python train.py --num_hidden_layers=8 --hidden_size=320 --num_attention_heads=10 --num_key_value_heads=2 --head_dim=32 --intermediate_size=832 --vocab_size=16384 --hidden_act="swiglu" --norm="rmsnorm" --norm_place="pre" --norm_eps=1e-06 --positions="rope" --rope_theta=10000.0 --rope_fraction=1.0 --qk_norm=false --attn_scale=0.177 --bias="none" --tie_word_embeddings=false --parallel_block=false --extras=["capped logits"] --init="normal" --init_std_qkv=0.0258 --init_std_o=0.0258 --init_std_up=0.0258 --init_std_down=0.0 --optimizer="soap_variant" --learning_rate=0.00429 --lr_mult_o=0.938 --beta1=0.95 --beta2=0.98 --lr_head=0.00895 --max_grad_norm=2.0 --warmup_steps=200 --schedule="cos" --final_lr_fraction=0.1 --batch_tokens=131072 --max_seq_len=512 --doc_mask=true --train_tokens=656500000 --max_steps=5009 --dataset="wikipedia_en"
Each number is 128 + 32 x the weight over its row's rms, rounded and kept within 0 to 255. Layers, rows and columns count from 0. Numbers have three digits each. The size before them is the row's rms in percent of the matrix's.

# layer 2 MLP gate, 832x320, rms 0.139, rows 156-161, columns 160-319
100:103138141086085151097196116064122066097132114160131156122195100128125180176128104147144132101105160129135128206135094163155136101090103045131146095121088147160131097166156134113119045126092097144107136137191121126139184184105111103096130189144131118161054118132174153161148115157167126118182144107083091130079114099121090113129144108125086133137183105106131159135135134112211094061124125170063098148132154075145133145120147141112153176138149129087168121165146108076136059102156141
084:131119138064107106134141117139155130145095142152113100129151103177127084120117118125074115103133105127077123119117189098132155144165180090107159122173090176094125122141093202123099172139095132100084116182129177096167129087109120143142201136123167120121126118164131152183124146119084073124141147081128133116101167138145136153117080137087084141124136101122207157117110171152063095088052107105138103114106116146114101104159135124174058125131018155164127123206123084108125151097130141
086:095138123118161168128155205109129113105137167135136126158146166181146139117139103145042145116110138147172139125099088124134158116132119140191133073125116144154128095126207126165119149135122109120075119131143122154138141149092152144101171162120159045165106122139120143121137130141124108154092111132108138141107131153149171182104127109153148143173140181136114087117149157111134084085119199138139169111135139099126169102155123094103137124160130147180127154124140140149074117153100153
098:105191057121139129119189151105080154081133166114134118152120121166139131080034095102123135165153077078172137158135152089172163128112102128175128105125126134152101136133121104154154070176126105161121142179140105182088128126126175121092108135126112145173103100082165144087039122170162176128145140136139149115127166106133147081056129135142123116141092108121107091157174056128074138133126078116084152057116103164158148084088180144115177114143103103059115139138139147107192161170129066
097:172126091126108139102138115082092104084116170126107103112101142124154137216123128117157117094063183110094121148075138157107105127119130134163144142117040125156120134118118099148106123111118113079130168135150147059110138154097097122114069135090149129079077109114112136125131111148121091213158177065096092077121108091108189176172101229115092122057116101154131107125114141133080098058101120156132129123146169092126181196122171099159135051199058165113126112075070093128089160151093131
100:143149121172131128144088176105120149148141067081098138146105151093154076124076106151084119177075153126109153184119100079150087156129140126097135077160135197132129139158146122084179123111128136090115117144127105091084083135099183121025126110109132105067131116172145129159088182149169141150139124103155154117140106133109136145090120055130138187132060081105147094167133155167194083173133136104077179151118113108131045036141109157164157030133122088161133080152121089122119070107145130
# layer 2 MLP up, 832x320, rms 0.138, rows 156-161, columns 160-319
102:104145095114185140089152217151101109110105106080130129084166186052082147104116154058176128121179121112194122140105189073150115115085094152152111114106140078110121137074118134144122159142138142176107118102103132106152211144082131130159183161146148140105102125051129134123117104127181119137098143168108096128107117207198093061094128113146093119127148132131109125152089113170072096177149138078060159141132117101132078137143095093099156115140095170130092133142093149142151120128077131
082:103098144059149164111123099126191162132130132168156134144214138145105100174148076119088076148095083123108125110153175047118157101119081121130163122117095126104160109133135135112155147101113102141116054221097162092178139159064109139127174155061135132112165125106146114108142136115118110125056145132125097088126102143143143141111088126146113092165130137092155146085111169111110173148074131128121169146099106157123110107190127108170098125080032121127144122125108117147120086117145158
130:159109119155076133169135140109137178141101165109112120127117084094111087109160155150131098069145104155093139095151134145098151150148176169152081135149034127143102175163143158145156084029091121170133114107183086126169155144132183122132113064137050097171125064167134206149102133132184147114135091099134158078179128097138115146141186126101120136110130142191073126158162109168135118102163071127191081114188122104159119083146112128143136129162152131117155170153144102116138146168136167
096:145159108186213134111116154195157122069106106117115190139155142105161114083101109044106145141176122098124132131182138065133104069136129158150100158116052091076157149117134044158157085142156080119127144144113112140092117155174091092150120124198107156161124060109162092151140101129121116075102103115110126113146162162091155189131130088128104161127130103094137109139129150144101151175124148128116138144195136063121139094036148105165149143113173139151138091125138163123178122176155085
099:101134100167085154167170153063122129177162122180119093093068130137114157138132141176127085155149151053184123184134153144169143110124134128112116107125147122148114128088076115125178082142111111149116184188145120133158114137122172156142043187113149097118117102108148126109152136194040148187138161107109125104105092136120135127132164124170135088115082130121111165084171117075106134102159174175123154119085165119084126097152128132125132142082096119122190090074146162118129164122133139
097:184144117112128137144177106096149133164160164139083139149115100103081152142200133217145139101144088050181106163116157119064092138132137085132169155083094137194109151102135144159182166094167060113091119144139131097122153107141094138186161129155110168153097134169101171110074156127122077116146171066103200162120132151129134109099147128101120161163095144142150111093107116128136155185166180133134049131154118158139129168144196120166127147147095176178122107164091168146056144088099161
# layer 2 MLP down (transposed), 832x320, rms 0.126, rows 156-160, columns 160-319
100:171111109174109119163140105120152165163107123102166124089061093127203107047131063126060113121130115146127124108086128145055125128139139128163111141151168145123155094140059109141184184141204136072105144124110143157160124105118163135048087077116119127126163129178136154153111161135124106132091102128173164135166154098127119197150133164123149165108105079109102150107141113110102161152148128128179085115105128110197179141133113146179135146093126092220119144157148098201154178198094082
091:150141141084061104083127167155168129160110111122085052149128130141151163114082121091118120162081141104099125130135166153137100089155139170128115137175132165086189116162077148117127126129112155156120109113104126153166067123128102129092108071137122116157130092159145205112130132170171136170202118044190130151094141146101116128116147112148113083129135141133140152087071081114211113159128119074140158102069168133106137109046137142130093134129108097089079080154138164150046120137108100
121:150155133077106132073094127101155149172139112121170092146121126147108097121100117155146124090091118082142119041146093134110089076112099161145143069160114117120087121181114138106133135105133092146109062113125122091137075108141128117160137149142081125080068143135161166110132149137143134072156088086133128175156159131123105125141150116107165156150147114170105144098099166189101185086141124176124086098165048072088141122215172140143126146179076086137121119138104170061136100190166085
100:128135126166109151155122170122092151116126170127132094141140128120158100145137084150087118155134123165146173173184145091099185113152072088069140106141128132160125102163181108159087181126148076112165158101104091170114100109094147129150162098152145083062174098180136180128152114112111138098133066124084106173119194075148051205152111194181098115109124091131110141114145120094169120077116109126139130135122122132122094160182110159135118171123141185066082121111150075110192168168153102
096:102112127107095150116111189121092116132155149175169120153156146131148164117077119114154132120157117150223107098128150146115158133144149104100181166170151163072118151094134142107089148122144138149190122163149128120090114125145105129118086097143213133136110134151118125113070119086071105143123124141089144157212134151124083074121120117160188151142148188077185084162067133104157143119139135139091161144083185137155138186116096143078104069164159074121120163206122077180130164056131134